Weights of a small transformer language model: vocabulary 8192.
Each number is 200 + 30 x the weight over its row's rms, rounded and kept within 0 to 999. Layers, rows and columns count from 0. The size before them is the row's rms in percent of the matrix's.

# q: layer 4 attention query, 64x64, rms 0.102, rows 0-52, columns 0-63
# k: layer 4 attention key, 64x64, rms 0.104, rows 0-51, columns 0-63
q0,099,189,214,256,159,220,196,210,160,212,201,211,210,213,188,245,180,189,201,143,264,182,234,145,185,221,231,139,196,224,162,188,201,169,181,221,205,152,195,168,240,200,170,188,199,252,236,161,178,214,180,189,275,223,205,200,161,218,232,208,238,203,237,230,178
k0,109,181,229,196,185,226,199,227,251,202,238,237,173,168,248,212,195,185,272,256,154,179,187,187,212,214,191,233,207,179,214,169,179,216,171,159,167,209,206,212,199,232,229,225,206,159,163,216,220,201,197,273,198,220,193,212,142,255,146,199,195,214,168,255,187
q1,081,186,225,204,230,192,168,213,200,208,197,214,203,178,220,233,239,242,145,218,174,251,198,264,233,154,187,234,180,200,189,174,193,190,179,240,181,193,224,190,183,228,246,237,214,184,241,168,202,133,229,174,183,180,192,173,186,201,222,165,199,222,179,306,195
k1,104,259,227,187,187,211,224,187,211,232,197,202,167,211,228,170,234,245,248,207,214,192,222,175,195,256,145,204,216,216,206,250,198,200,208,211,189,189,214,204,209,208,155,198,123,219,177,262,246,219,170,200,140,202,183,192,170,219,179,189,163,197,212,111,192
q2,074,248,165,173,167,246,186,217,219,155,237,172,210,174,171,184,173,146,253,179,213,187,177,193,162,200,213,161,188,150,252,231,209,265,192,163,157,219,196,194,235,200,175,184,183,245,228,221,178,184,162,193,183,193,163,207,215,218,240,213,248,205,179,160,240
k2,074,177,219,220,162,152,235,170,195,248,198,244,210,217,170,215,243,158,257,201,175,180,208,208,205,193,188,197,215,229,198,198,151,161,202,167,201,224,217,217,177,181,226,240,235,163,214,183,165,189,245,227,187,168,221,239,267,127,160,169,228,220,214,237,226
q3,099,235,218,234,200,234,192,193,221,185,254,195,261,178,169,182,153,155,196,138,173,236,229,152,188,248,233,131,169,203,232,191,167,180,217,218,201,181,207,180,219,174,233,173,235,204,220,220,147,198,212,186,170,146,174,233,222,224,247,198,193,173,181,202,210
k3,082,215,210,192,230,250,202,274,226,237,162,180,214,225,227,221,218,217,205,157,219,189,181,196,163,206,223,199,209,156,146,208,194,178,155,192,159,209,187,247,187,208,162,257,191,256,219,137,218,186,205,196,270,197,190,213,190,185,168,174,199,206,256,154,198
q4,085,181,238,203,235,165,163,226,211,209,213,241,163,211,238,219,201,214,215,239,165,166,241,198,214,226,252,236,200,143,229,188,257,199,216,199,227,198,172,175,257,197,197,199,175,219,208,188,213,168,220,243,170,228,168,147,139,207,146,214,226,153,202,225,163
k4,089,184,217,137,221,217,212,180,216,165,228,253,202,187,189,183,210,258,180,184,159,187,179,198,205,185,194,279,221,259,196,183,170,183,211,243,213,204,227,180,197,212,257,189,178,210,169,284,186,228,203,220,177,197,189,216,209,185,169,214,189,273,235,164,228
q5,094,186,206,231,149,181,214,149,212,224,171,158,196,205,131,204,236,182,179,194,242,191,237,142,147,190,238,202,180,184,183,194,196,149,189,220,238,194,202,156,200,196,142,146,168,267,183,228,240,184,215,160,227,155,199,225,214,192,214,214,221,173,196,201,207
k5,089,259,192,238,238,234,226,209,184,166,204,191,239,155,152,209,222,159,216,162,229,198,130,176,174,193,212,162,188,181,195,131,169,211,213,160,179,206,167,206,220,216,186,171,186,150,238,207,136,207,203,210,242,204,181,216,175,225,228,184,234,183,186,170,246
q6,080,227,189,220,186,246,190,179,222,164,179,180,175,208,148,245,222,197,193,185,251,157,218,243,124,207,186,205,185,228,194,238,174,275,180,219,220,259,204,190,206,173,159,141,201,251,200,213,202,211,203,216,266,211,209,210,222,197,215,189,209,154,195,162,196
k6,083,274,169,266,136,202,191,159,186,172,176,229,183,159,187,260,228,155,219,200,268,202,213,159,236,216,232,204,200,130,201,213,211,199,183,202,192,163,168,207,151,161,197,177,210,180,204,165,156,179,199,196,202,219,190,187,234,227,194,213,223,182,181,212,200
q7,091,194,179,186,220,215,155,159,250,218,162,235,203,211,198,211,185,212,257,177,160,239,192,208,206,189,167,148,182,164,222,221,199,226,217,161,178,132,179,178,225,206,190,211,277,166,179,164,169,183,156,200,209,198,157,238,188,182,210,256,155,190,217,168,168
k7,097,178,232,200,175,222,220,288,207,170,171,204,213,194,246,249,162,196,139,190,209,214,240,200,225,245,205,213,186,222,246,199,195,229,206,202,188,182,150,228,167,238,253,160,189,249,187,199,193,200,193,221,198,191,203,272,146,203,196,165,218,208,185,163,232
q8,103,231,212,224,190,190,193,159,187,195,180,186,169,216,164,222,208,200,118,207,220,158,199,165,195,181,203,215,182,257,189,214,173,287,202,228,218,180,168,152,222,221,190,186,214,198,196,250,216,214,160,208,232,222,189,193,188,237,270,163,201,145,223,254,185
k8,103,208,216,235,173,193,235,203,170,157,193,213,173,175,169,242,228,169,166,192,229,230,211,232,174,248,195,240,206,156,236,185,160,154,212,195,262,167,199,230,205,249,174,133,254,177,223,207,155,232,219,200,236,183,212,207,207,170,219,165,193,207,145,179,225
q9,085,180,181,193,177,215,242,151,200,192,183,192,209,162,161,158,236,176,210,152,237,183,175,203,218,189,225,253,224,155,120,189,179,241,186,206,210,190,192,200,190,186,153,133,234,265,172,169,198,218,178,235,199,193,179,239,172,192,240,150,198,184,199,228,178
k9,090,212,198,139,201,249,186,247,192,206,175,191,209,189,127,252,231,209,176,161,180,187,210,178,218,190,217,145,181,172,201,204,158,156,227,239,192,192,186,227,220,224,219,210,244,245,193,201,184,183,216,152,238,212,206,233,206,204,240,205,226,129,185,254,161
q10,083,159,262,174,243,179,157,218,162,195,186,187,212,204,191,228,174,181,201,207,193,163,199,193,249,192,195,187,199,234,198,242,223,197,223,153,267,192,171,151,143,160,202,195,215,166,168,224,176,146,248,240,161,184,221,188,164,135,192,212,226,226,220,203,201
k10,089,210,200,194,118,217,166,204,189,270,206,200,183,222,235,202,216,202,262,217,149,226,258,163,254,188,175,246,187,227,214,196,196,253,161,194,209,189,250,184,256,245,197,189,156,226,174,204,218,204,173,188,206,185,219,207,198,203,207,178,203,181,201,260,185
q11,105,193,254,198,226,190,195,236,231,220,221,223,238,190,174,199,179,206,179,239,210,222,167,180,248,247,208,166,212,219,238,144,205,216,170,240,183,142,244,228,221,208,225,199,212,226,159,172,147,228,208,223,167,180,217,217,178,183,149,210,255,159,149,216,156
k11,108,206,169,165,216,177,233,228,254,183,241,190,207,250,245,170,194,254,177,234,172,223,190,207,169,200,218,215,170,169,232,209,243,169,189,247,256,222,253,160,236,156,162,200,157,241,208,190,245,245,175,215,196,174,198,168,179,191,187,193,187,203,231,230,168
q12,094,157,242,182,200,191,202,219,185,183,210,244,215,210,215,233,189,208,224,258,176,193,165,238,208,161,194,186,182,182,175,183,178,232,239,211,237,176,194,237,207,147,239,181,130,249,169,219,261,176,181,165,174,215,250,214,212,166,211,215,229,233,177,181,266
k12,095,148,228,186,224,214,172,206,198,228,170,196,198,207,217,179,182,164,171,236,187,203,165,231,172,198,202,254,191,220,235,214,268,235,169,190,225,215,176,172,157,164,199,186,205,217,160,226,177,179,138,239,137,214,195,194,158,200,141,194,147,227,247,224,226
q13,086,218,172,212,233,234,171,211,241,184,252,193,187,234,215,189,222,164,162,189,190,159,214,231,246,170,218,193,193,215,185,149,152,240,233,164,168,147,138,223,229,206,219,221,245,222,221,143,219,202,187,252,202,224,249,225,212,192,201,178,178,249,216,202,232
k13,097,213,200,155,211,192,205,225,206,185,192,226,193,192,161,183,164,238,182,227,166,189,180,211,225,178,183,227,252,235,137,256,221,110,211,222,169,170,243,200,182,197,256,222,164,217,186,157,196,218,181,208,178,220,188,217,166,204,134,186,163,239,202,170,171
q14,087,179,149,175,167,195,183,190,172,202,265,186,204,195,187,191,227,169,168,148,178,206,129,123,162,231,187,207,150,223,166,219,164,201,158,176,244,187,207,209,184,219,209,166,213,147,165,213,199,229,165,188,173,139,222,188,197,195,187,182,166,223,164,186,205
k14,083,224,250,265,170,230,221,217,211,198,217,232,196,228,165,197,193,187,194,177,205,213,197,219,158,197,203,202,166,152,198,230,182,242,268,239,189,220,173,316,255,191,210,166,221,200,185,214,175,242,223,201,217,165,175,160,190,196,196,203,190,202,167,225,191
q15,104,244,224,221,219,189,197,217,240,200,180,203,265,181,228,210,262,224,264,194,207,224,227,204,258,164,215,166,198,158,212,217,259,227,207,204,195,192,258,176,207,166,237,227,223,200,232,214,149,184,227,180,188,170,186,207,194,235,201,201,177,210,167,275,171
k15,095,252,200,191,221,235,225,199,163,169,196,214,168,203,208,231,243,198,225,185,196,241,152,192,154,200,186,137,189,194,231,140,170,227,232,177,197,210,178,178,159,200,200,194,241,195,207,206,201,265,212,164,238,200,167,177,232,205,197,226,285,189,212,134,210
q16,094,166,178,193,184,138,192,233,225,191,211,251,142,176,213,168,249,141,203,175,179,199,186,201,206,180,232,213,161,182,226,201,241,205,242,240,213,225,212,190,243,142,174,190,245,229,187,222,188,148,240,226,176,179,195,192,196,129,165,225,205,186,201,204,246
k16,102,173,192,213,200,246,183,226,157,227,152,179,221,236,234,203,206,156,247,154,217,197,244,165,157,176,159,185,201,206,186,164,185,194,195,172,161,187,183,249,210,225,145,202,227,171,197,162,233,196,229,219,184,214,143,202,159,191,260,226,209,162,254,231,195
q17,095,224,202,201,177,212,200,226,268,188,236,191,203,218,247,219,191,169,134,150,170,177,183,207,188,200,184,219,243,201,205,212,180,187,231,192,221,257,164,205,292,167,205,196,164,163,145,191,235,172,145,187,195,189,250,235,180,221,196,207,192,166,209,182,221
k17,093,217,197,173,161,172,199,208,181,194,209,208,184,187,138,175,195,149,193,206,220,237,210,218,208,265,218,200,227,247,159,208,222,180,102,202,169,174,195,227,211,238,204,239,248,210,172,180,153,264,218,176,174,180,211,195,170,173,245,207,237,196,163,191,191
q18,112,182,163,164,192,208,146,219,212,199,201,195,176,224,216,133,200,173,240,201,158,177,186,231,187,193,206,199,201,164,190,183,230,192,160,201,185,241,258,171,217,162,154,197,236,212,200,181,198,196,286,140,225,203,210,195,182,242,151,162,224,161,224,248,184
k18,105,199,220,266,181,204,188,235,198,238,199,165,230,245,242,231,211,191,178,208,222,232,209,207,171,198,216,164,195,216,282,260,208,152,249,213,235,189,154,210,248,182,206,228,134,177,202,231,168,154,180,192,197,215,180,250,181,217,232,229,188,209,207,211,205
q19,092,220,218,182,190,198,198,226,213,172,136,202,171,216,240,166,220,203,262,162,173,239,215,264,202,162,190,197,198,153,236,217,219,246,164,193,175,213,153,207,190,228,210,198,170,215,132,221,187,229,194,214,189,245,266,227,158,199,215,254,234,222,212,201,188
k19,126,195,220,129,264,138,196,249,202,223,225,176,223,209,234,179,201,216,244,227,169,204,220,246,171,187,148,222,243,208,243,226,218,197,188,222,188,222,199,176,197,153,204,228,210,225,185,184,242,197,173,212,177,143,204,219,199,222,143,173,156,253,201,222,197
q20,112,195,187,204,153,134,212,206,175,192,206,199,202,170,202,231,232,250,199,280,218,201,192,189,208,187,180,259,175,180,237,201,255,216,124,193,172,191,235,178,191,216,224,263,163,149,192,162,195,192,255,198,202,175,212,212,162,199,153,230,203,197,180,195,210
k20,128,193,175,227,167,223,231,153,205,208,218,196,212,237,184,187,181,145,242,212,218,207,185,160,162,247,241,141,197,222,196,206,167,225,211,201,193,161,211,243,163,255,173,225,203,163,202,188,169,203,257,201,198,203,174,151,256,178,228,163,239,150,217,153,202
q21,096,158,187,200,174,190,221,193,142,207,259,161,218,219,183,205,203,224,213,222,200,181,199,185,203,154,149,184,212,214,172,216,202,224,245,208,171,187,138,145,149,164,221,225,204,188,202,212,236,233,208,256,197,212,174,172,166,185,208,183,115,222,226,247,236
k21,125,176,233,190,229,145,162,225,201,230,220,207,221,182,218,165,213,266,228,197,136,203,184,213,236,159,216,225,178,235,261,246,220,175,184,202,219,195,254,178,205,132,227,202,193,223,174,190,260,184,188,236,182,206,242,188,173,215,173,192,184,231,235,213,233
q22,119,205,191,249,239,196,177,242,156,178,212,166,193,194,269,180,193,204,260,149,169,193,227,259,249,202,203,199,193,214,175,150,225,191,154,174,153,133,172,171,211,198,227,185,173,230,162,184,218,182,213,218,182,161,210,190,213,191,198,170,158,243,199,221,224
k22,111,217,230,211,176,204,200,177,181,220,170,208,162,246,147,172,218,165,138,202,179,177,229,213,143,189,204,197,219,178,195,200,138,187,239,207,269,220,149,164,187,168,157,161,167,163,231,248,204,215,200,193,222,222,188,232,191,216,261,193,219,194,228,171,167
q23,105,253,231,200,203,163,188,204,167,199,158,161,189,213,166,156,235,209,179,152,245,167,199,151,124,185,172,165,215,225,164,204,175,198,167,216,228,178,225,161,224,172,191,175,151,248,196,184,197,221,210,164,212,210,235,214,224,268,212,190,217,203,188,163,240
k23,097,168,208,198,221,144,167,210,209,176,208,206,202,243,240,190,201,174,199,193,156,211,245,255,159,185,230,209,229,185,233,173,185,240,92,180,229,197,199,185,213,188,192,200,212,182,219,154,217,252,163,204,219,197,174,239,185,168,189,148,157,244,179,195,207
q24,103,135,187,202,164,184,263,212,186,137,215,129,235,201,236,211,231,194,191,176,283,208,191,232,253,182,171,209,214,199,225,181,208,203,236,236,159,202,216,193,214,201,196,201,210,215,211,167,186,242,206,188,162,223,141,240,172,205,173,198,241,209,167,210,180
k24,114,207,183,226,202,138,226,234,236,237,192,246,202,199,165,224,173,233,171,281,191,222,151,179,203,202,250,211,231,187,209,181,225,152,167,180,160,159,185,209,112,216,217,235,182,181,172,184,174,187,173,234,204,171,259,174,205,201,187,194,201,192,206,211,188
q25,099,234,164,246,198,214,153,203,140,169,206,204,205,193,190,206,181,242,124,143,214,179,204,202,166,211,162,193,161,190,189,172,231,175,190,248,195,226,217,169,267,163,149,196,203,207,231,187,204,197,138,203,195,151,186,177,183,223,221,180,195,187,220,142,175
k25,121,156,220,161,189,218,210,226,195,235,196,165,183,227,275,159,208,219,241,268,159,210,214,219,222,195,163,250,211,215,240,201,224,221,160,220,193,223,226,226,178,210,207,165,241,223,206,223,233,179,226,237,154,218,238,207,144,233,150,196,194,234,227,219,209
q26,107,197,168,197,198,174,194,216,203,212,176,185,192,200,202,236,120,232,178,190,178,135,161,240,220,183,264,240,190,242,231,206,167,227,216,164,217,160,182,166,261,226,258,171,185,217,184,241,214,179,236,197,255,154,188,192,186,192,219,220,225,171,214,192,183
k26,112,209,193,173,174,230,185,221,209,133,221,175,145,199,171,125,162,236,183,161,236,203,177,175,190,212,195,230,217,193,186,169,202,161,195,209,217,193,253,162,227,172,181,200,222,140,203,173,187,225,204,190,224,254,166,205,218,186,163,152,193,214,256,234,148
q27,115,220,133,180,185,186,190,192,171,194,202,172,178,183,194,254,176,233,243,221,203,169,191,180,145,221,214,232,233,189,168,220,298,177,182,204,159,157,224,176,151,183,199,181,206,213,217,154,205,170,155,164,217,202,249,211,207,205,163,221,214,260,203,191,203
k27,101,232,186,206,211,176,262,230,178,204,196,181,248,145,192,191,270,207,254,208,212,229,176,210,194,145,184,251,140,166,196,172,204,179,248,193,176,202,199,192,169,185,170,210,179,155,222,230,199,222,241,216,225,219,135,209,198,213,231,166,217,251,177,209,183
q28,121,153,154,244,224,195,176,248,168,279,209,200,181,157,208,167,153,222,186,241,141,200,198,255,203,211,133,185,231,194,193,178,171,163,203,180,169,240,188,134,181,174,218,182,185,208,171,186,204,195,205,186,233,208,194,150,225,194,240,197,204,179,202,184,188
k28,116,254,208,231,187,205,243,189,211,149,188,210,185,192,155,255,224,163,219,229,265,213,229,167,218,175,222,208,195,201,221,211,200,196,214,216,233,255,161,204,272,211,156,157,264,175,245,187,210,238,192,194,221,179,219,193,228,212,240,203,204,220,231,178,245
q29,104,217,201,176,238,229,204,160,161,173,203,197,222,195,190,216,202,251,243,183,165,176,236,156,154,180,151,208,184,229,197,222,159,284,177,187,200,204,146,235,165,158,160,165,232,206,225,162,190,207,205,181,184,231,201,224,181,207,211,209,198,213,202,188,286
k29,102,232,213,214,219,192,187,190,219,209,196,214,164,194,188,189,187,148,202,160,197,236,189,289,162,191,221,154,157,181,230,223,168,193,216,269,201,192,252,170,232,136,221,208,176,216,201,205,218,210,172,175,195,203,170,227,217,199,289,211,221,248,187,221,203
q30,099,189,192,118,188,217,189,222,201,207,139,214,206,224,197,206,183,204,187,168,211,275,254,189,124,175,175,200,191,194,182,184,205,188,221,199,236,165,171,214,177,190,209,235,148,154,182,187,196,244,211,166,196,217,179,170,140,160,246,151,216,180,182,186,198
k30,089,208,153,205,205,194,165,197,190,247,260,150,178,228,197,182,201,167,189,194,201,184,175,263,257,191,202,157,196,220,184,233,205,221,128,184,167,269,198,223,234,244,182,214,211,206,201,255,146,162,210,219,201,205,184,194,174,218,188,195,183,199,237,253,166
q31,111,225,243,179,202,187,264,214,202,154,202,242,228,249,214,181,238,183,241,169,238,184,227,153,186,155,237,204,202,200,199,167,234,229,196,204,176,210,179,203,215,263,232,210,133,209,232,190,164,199,197,209,195,182,188,148,161,149,185,153,227,205,158,230,207
k31,118,185,188,174,187,220,156,213,184,226,209,210,151,233,215,205,202,234,159,198,203,200,141,255,159,246,233,182,225,251,181,224,194,197,173,195,197,197,186,226,176,203,175,243,167,203,209,269,211,162,252,264,165,192,211,194,161,197,175,233,169,159,163,214,153
q32,120,224,192,222,164,212,201,173,161,154,192,151,196,224,140,210,185,172,181,127,246,200,222,166,158,229,206,141,187,232,176,215,232,214,150,201,209,186,199,245,190,186,159,191,198,239,238,193,180,242,209,156,253,201,221,216,233,184,235,210,252,178,180,210,199
k32,127,256,208,227,145,223,214,145,126,196,194,203,186,214,181,204,194,195,211,192,255,143,205,155,185,205,198,132,196,190,199,205,204,218,232,228,204,187,188,152,230,191,137,189,209,156,215,213,226,222,180,173,180,168,193,211,198,250,259,214,211,145,228,191,175
q33,119,196,254,183,194,212,174,213,271,201,222,250,226,154,193,193,163,202,203,245,188,240,213,201,218,222,236,203,215,158,202,125,241,171,156,216,203,175,237,199,233,202,199,207,269,204,211,147,174,220,195,202,211,175,247,220,175,182,172,184,240,184,178,256,203
k33,089,167,219,181,226,190,230,253,251,215,243,206,251,173,231,148,229,234,176,194,174,197,155,222,212,177,183,223,211,218,190,207,180,139,195,205,213,175,178,164,206,185,224,220,217,223,246,146,205,169,121,184,190,190,165,202,195,141,155,213,174,202,204,244,178
q34,098,197,191,223,215,216,153,174,172,161,169,202,222,197,200,205,173,227,157,160,274,195,209,222,166,194,164,182,158,151,189,232,176,220,218,211,231,207,173,218,141,250,190,168,163,239,195,237,225,177,220,168,158,181,177,162,212,241,242,184,167,135,192,197,201
k34,087,174,170,220,196,223,225,150,149,160,180,200,132,206,195,180,198,115,217,213,189,149,182,180,225,247,197,177,193,212,214,163,164,267,193,159,183,188,228,191,179,204,215,198,231,158,199,224,205,212,174,182,197,206,211,243,201,178,245,219,246,167,146,181,172
q35,092,216,211,193,148,251,202,194,157,170,150,177,191,219,171,181,276,198,189,179,190,177,219,133,161,217,249,142,147,190,193,252,219,195,159,224,223,203,198,192,189,236,241,192,193,205,179,221,154,228,235,165,189,204,178,180,230,233,202,191,252,211,205,208,177
k35,089,266,180,227,179,195,206,199,166,179,180,215,248,193,163,212,166,160,215,145,223,201,184,149,216,183,185,176,165,194,184,193,187,235,188,183,213,193,203,201,211,176,165,177,234,205,203,187,181,141,211,169,221,142,162,219,208,212,274,200,246,108,189,194,179
q36,098,223,178,221,220,224,170,202,222,195,198,169,195,217,186,202,193,238,156,201,257,213,217,209,139,202,206,192,194,188,138,237,195,228,155,189,215,209,162,228,138,216,121,167,180,226,215,217,239,204,168,197,255,211,198,204,223,226,267,201,162,168,243,179,234
k36,083,205,182,216,183,254,235,134,157,192,179,201,197,176,224,211,226,164,198,202,208,151,223,246,186,228,245,219,203,154,198,148,200,157,238,210,165,173,162,176,217,179,200,245,214,160,200,206,205,171,266,216,172,264,196,145,219,227,208,182,214,161,207,206,178
q37,066,234,200,183,201,186,214,217,207,219,199,256,195,188,203,192,225,176,241,246,241,225,200,258,246,188,189,240,206,203,236,216,194,179,181,206,175,221,217,162,231,200,204,247,192,188,197,237,182,175,249,219,244,227,269,185,187,190,162,184,177,212,250,210,303
k37,072,175,210,189,164,154,199,198,247,185,204,135,235,168,214,176,215,182,203,195,203,159,266,266,186,169,161,214,179,182,222,178,178,219,238,200,213,188,171,201,288,228,201,191,221,218,233,251,212,162,154,216,209,186,202,227,155,170,201,214,223,202,166,198,245
q38,071,188,201,205,153,224,229,204,209,186,175,221,225,216,215,160,170,151,246,198,221,239,215,207,252,170,140,164,217,216,260,194,197,243,174,214,179,235,218,169,201,213,209,218,253,170,198,212,156,187,278,216,258,160,172,206,237,203,212,202,231,190,232,238,191
k38,085,185,178,192,172,222,163,252,224,248,173,173,221,161,254,202,254,181,195,179,212,119,213,204,188,237,206,151,168,167,199,198,195,222,154,177,194,232,197,226,225,198,135,170,193,224,219,180,189,224,215,203,187,218,230,204,131,201,226,192,192,209,184,138,162
q39,088,204,181,193,271,209,257,172,228,191,125,174,240,204,225,201,180,243,222,169,153,187,186,192,248,233,194,151,195,238,237,178,164,285,192,201,197,234,200,168,236,199,186,237,181,201,173,250,211,197,220,214,170,190,221,187,188,170,180,165,209,214,203,190,179
k39,079,176,255,162,151,188,179,257,259,188,216,163,145,203,202,178,167,191,248,214,217,258,159,205,217,208,205,211,244,181,189,240,154,206,204,169,242,207,200,166,153,183,189,224,230,220,211,205,227,211,271,190,215,240,196,186,240,215,230,194,234,205,175,205,227
q40,079,183,143,166,202,216,213,174,248,218,190,186,147,179,210,217,183,201,201,272,199,252,194,235,247,198,168,233,220,186,180,222,154,167,202,173,202,185,183,207,258,189,180,268,225,219,212,209,221,171,192,227,188,216,245,203,217,157,227,165,201,179,201,275,166
k40,085,176,209,156,191,121,179,215,231,205,246,220,215,204,194,200,195,198,145,203,122,132,220,200,188,176,245,207,192,210,219,214,190,166,191,220,161,189,241,220,231,213,193,188,205,263,159,231,211,197,209,248,218,201,183,169,194,182,186,161,186,267,229,237,215
q41,095,211,194,223,161,249,192,178,227,183,201,187,220,147,164,211,233,230,191,188,192,188,155,196,192,238,150,191,193,172,191,219,206,213,206,202,261,193,198,260,239,232,187,173,235,192,224,214,120,205,205,177,186,166,230,264,226,159,200,166,262,243,209,192,226
k41,096,209,188,181,138,219,230,201,193,198,188,220,189,120,158,211,253,123,170,207,198,210,186,255,217,218,233,178,187,171,197,200,177,151,191,178,219,196,198,198,203,187,210,173,217,211,178,199,229,179,146,187,246,207,204,209,190,152,185,283,230,152,178,218,226
q42,103,200,169,203,227,184,192,190,193,211,199,184,244,214,192,231,241,216,156,207,215,194,125,179,227,195,226,172,141,249,204,197,179,231,297,196,220,174,215,187,224,194,196,163,215,200,216,150,171,195,206,179,198,213,230,173,196,271,200,228,142,231,181,179,153
k42,093,243,240,240,155,247,221,188,207,168,239,209,210,190,152,221,208,177,220,179,197,213,179,175,208,256,245,180,205,198,131,189,267,197,173,245,182,190,199,167,206,250,195,206,263,214,259,154,207,233,193,220,189,191,160,228,224,180,203,213,239,174,186,207,212
q43,095,192,219,221,230,283,175,231,199,180,203,202,257,245,184,180,206,181,186,186,167,176,195,173,237,127,235,244,210,237,155,171,204,200,268,190,226,189,178,176,176,150,253,194,168,225,168,138,196,222,185,209,212,225,209,215,194,192,196,169,179,226,185,188,181
k43,103,224,162,183,198,201,214,206,251,218,218,190,177,214,205,205,161,216,241,241,268,247,232,169,251,260,162,208,183,227,231,192,250,237,209,233,162,197,218,208,199,258,201,220,189,199,159,194,190,228,249,231,209,223,176,163,155,198,237,219,191,208,171,223,149
q44,084,181,242,151,192,222,208,224,184,229,226,209,226,204,250,180,210,181,258,213,130,224,185,174,250,182,159,177,206,208,182,162,201,197,233,157,142,184,198,226,209,164,206,203,194,200,123,135,188,170,252,205,200,251,190,207,178,194,221,188,213,247,183,187,190
k44,092,187,202,190,179,170,182,234,211,257,164,190,235,167,226,199,232,241,212,117,195,237,206,238,184,188,224,166,169,189,271,165,255,217,203,220,232,166,184,217,247,165,170,146,186,228,195,202,211,178,189,188,173,157,219,213,176,157,242,198,192,219,189,216,230
q45,112,167,193,197,239,172,177,242,200,230,191,197,175,210,207,195,201,227,243,160,181,170,191,205,222,235,158,244,248,160,190,183,236,147,213,153,197,205,217,191,241,178,181,215,194,188,190,161,215,152,202,231,160,193,170,127,186,177,140,277,175,203,220,190,177
k45,099,187,230,229,213,208,148,167,157,206,229,215,179,218,233,185,150,217,218,227,171,219,197,167,235,166,198,201,175,233,247,213,208,212,158,195,191,211,196,245,155,128,226,213,186,175,205,293,170,165,207,217,157,228,213,194,196,208,263,220,176,183,227,185,174
q46,111,217,169,206,260,230,181,188,168,177,172,201,162,221,204,195,205,178,221,172,212,178,289,197,195,217,186,228,158,217,197,191,219,162,197,221,208,148,243,155,166,206,264,198,224,162,234,182,196,155,208,177,196,221,231,284,207,203,194,187,212,178,159,202,156
k46,108,198,206,200,219,261,203,226,254,151,169,203,229,236,262,240,188,219,162,221,240,174,216,240,163,217,181,202,201,195,194,181,167,192,213,205,165,206,187,229,239,208,183,222,164,225,178,207,178,238,193,161,247,207,123,163,249,159,180,207,241,226,217,228,225
q47,104,223,195,236,227,212,194,164,190,199,192,240,133,196,209,244,208,184,186,243,242,192,230,192,189,199,212,212,188,203,157,160,157,231,180,257,241,136,230,204,216,222,199,179,246,200,278,211,269,225,217,159,199,203,177,194,255,213,186,181,188,180,189,167,186
k47,106,229,154,164,211,221,219,158,200,189,206,225,204,202,171,223,224,204,159,181,206,197,162,112,170,201,214,191,157,194,184,182,193,225,221,179,138,210,171,193,153,190,238,207,197,169,224,141,161,198,196,199,216,211,144,170,254,237,188,218,228,174,142,176,157
q48,111,172,178,174,199,200,259,136,203,143,189,171,268,241,212,187,205,181,203,152,221,179,165,205,191,207,201,138,130,191,201,227,151,225,161,192,174,186,187,196,192,206,156,225,196,196,245,194,159,267,200,189,223,180,209,175,243,179,198,209,199,174,200,187,166
k48,115,251,207,237,195,224,213,215,274,199,234,137,174,232,183,234,222,193,207,213,237,207,216,218,151,238,231,184,208,201,164,166,185,204,259,198,173,198,164,217,221,264,158,241,247,183,190,128,214,223,170,220,167,216,203,205,183,237,213,184,177,215,207,197,183
q49,083,191,156,213,224,178,251,192,243,173,200,207,225,214,187,232,213,253,253,206,205,215,197,206,178,157,203,105,186,185,136,175,174,178,215,157,215,211,240,162,226,229,196,201,225,225,218,211,186,221,197,255,180,200,236,221,207,220,212,144,186,246,150,184,200
k49,078,257,209,155,175,248,164,204,224,173,222,166,166,209,176,194,181,165,224,160,160,210,144,242,199,148,198,185,245,178,197,215,210,156,179,228,233,203,141,206,199,225,246,205,185,233,228,201,181,208,172,210,212,224,138,217,194,210,221,234,154,175,254,209,226
q50,099,230,177,235,244,209,244,190,220,234,187,223,179,199,209,198,177,265,224,218,173,185,176,225,203,171,143,234,159,227,256,180,215,187,193,149,202,165,195,184,247,213,166,226,201,227,206,203,140,228,199,169,182,194,211,161,238,245,221,273,185,219,222,180,159
k50,081,241,230,138,214,182,222,147,154,186,214,214,199,166,254,233,202,136,250,187,170,218,202,153,190,201,198,226,204,173,219,171,243,222,147,205,168,204,262,211,201,210,172,165,201,168,198,221,202,169,225,231,254,231,194,169,209,149,207,181,238,178,191,216,195
q51,099,153,248,155,177,192,212,195,199,218,186,238,234,205,223,207,218,186,258,182,126,242,179,230,223,214,182,201,198,163,146,183,201,186,225,165,154,203,202,211,198,177,230,199,232,225,138,174,211,196,180,253,159,197,173,254,153,201,138,221,191,195,193,219,228
k51,088,205,179,207,236,235,196,221,222,150,205,209,229,198,171,182,183,167,230,197,237,222,208,246,169,212,189,169,183,187,260,184,240,168,155,271,208,229,136,247,173,237,206,162,191,216,248,194,180,202,199,129,183,158,184,194,210,169,233,226,178,239,186,218,192
q52,111,246,171,209,183,178,261,185,173,192,177,207,189,225,158,189,215,226,213,239,220,191,227,271,150,218,173,244,217,216,201,226,175,233,222,247,192,209,193,152,199,251,162,175,211,170,215,200,268,177,222,191,183,175,202,157,203,199,217,191,231,160,164,144,241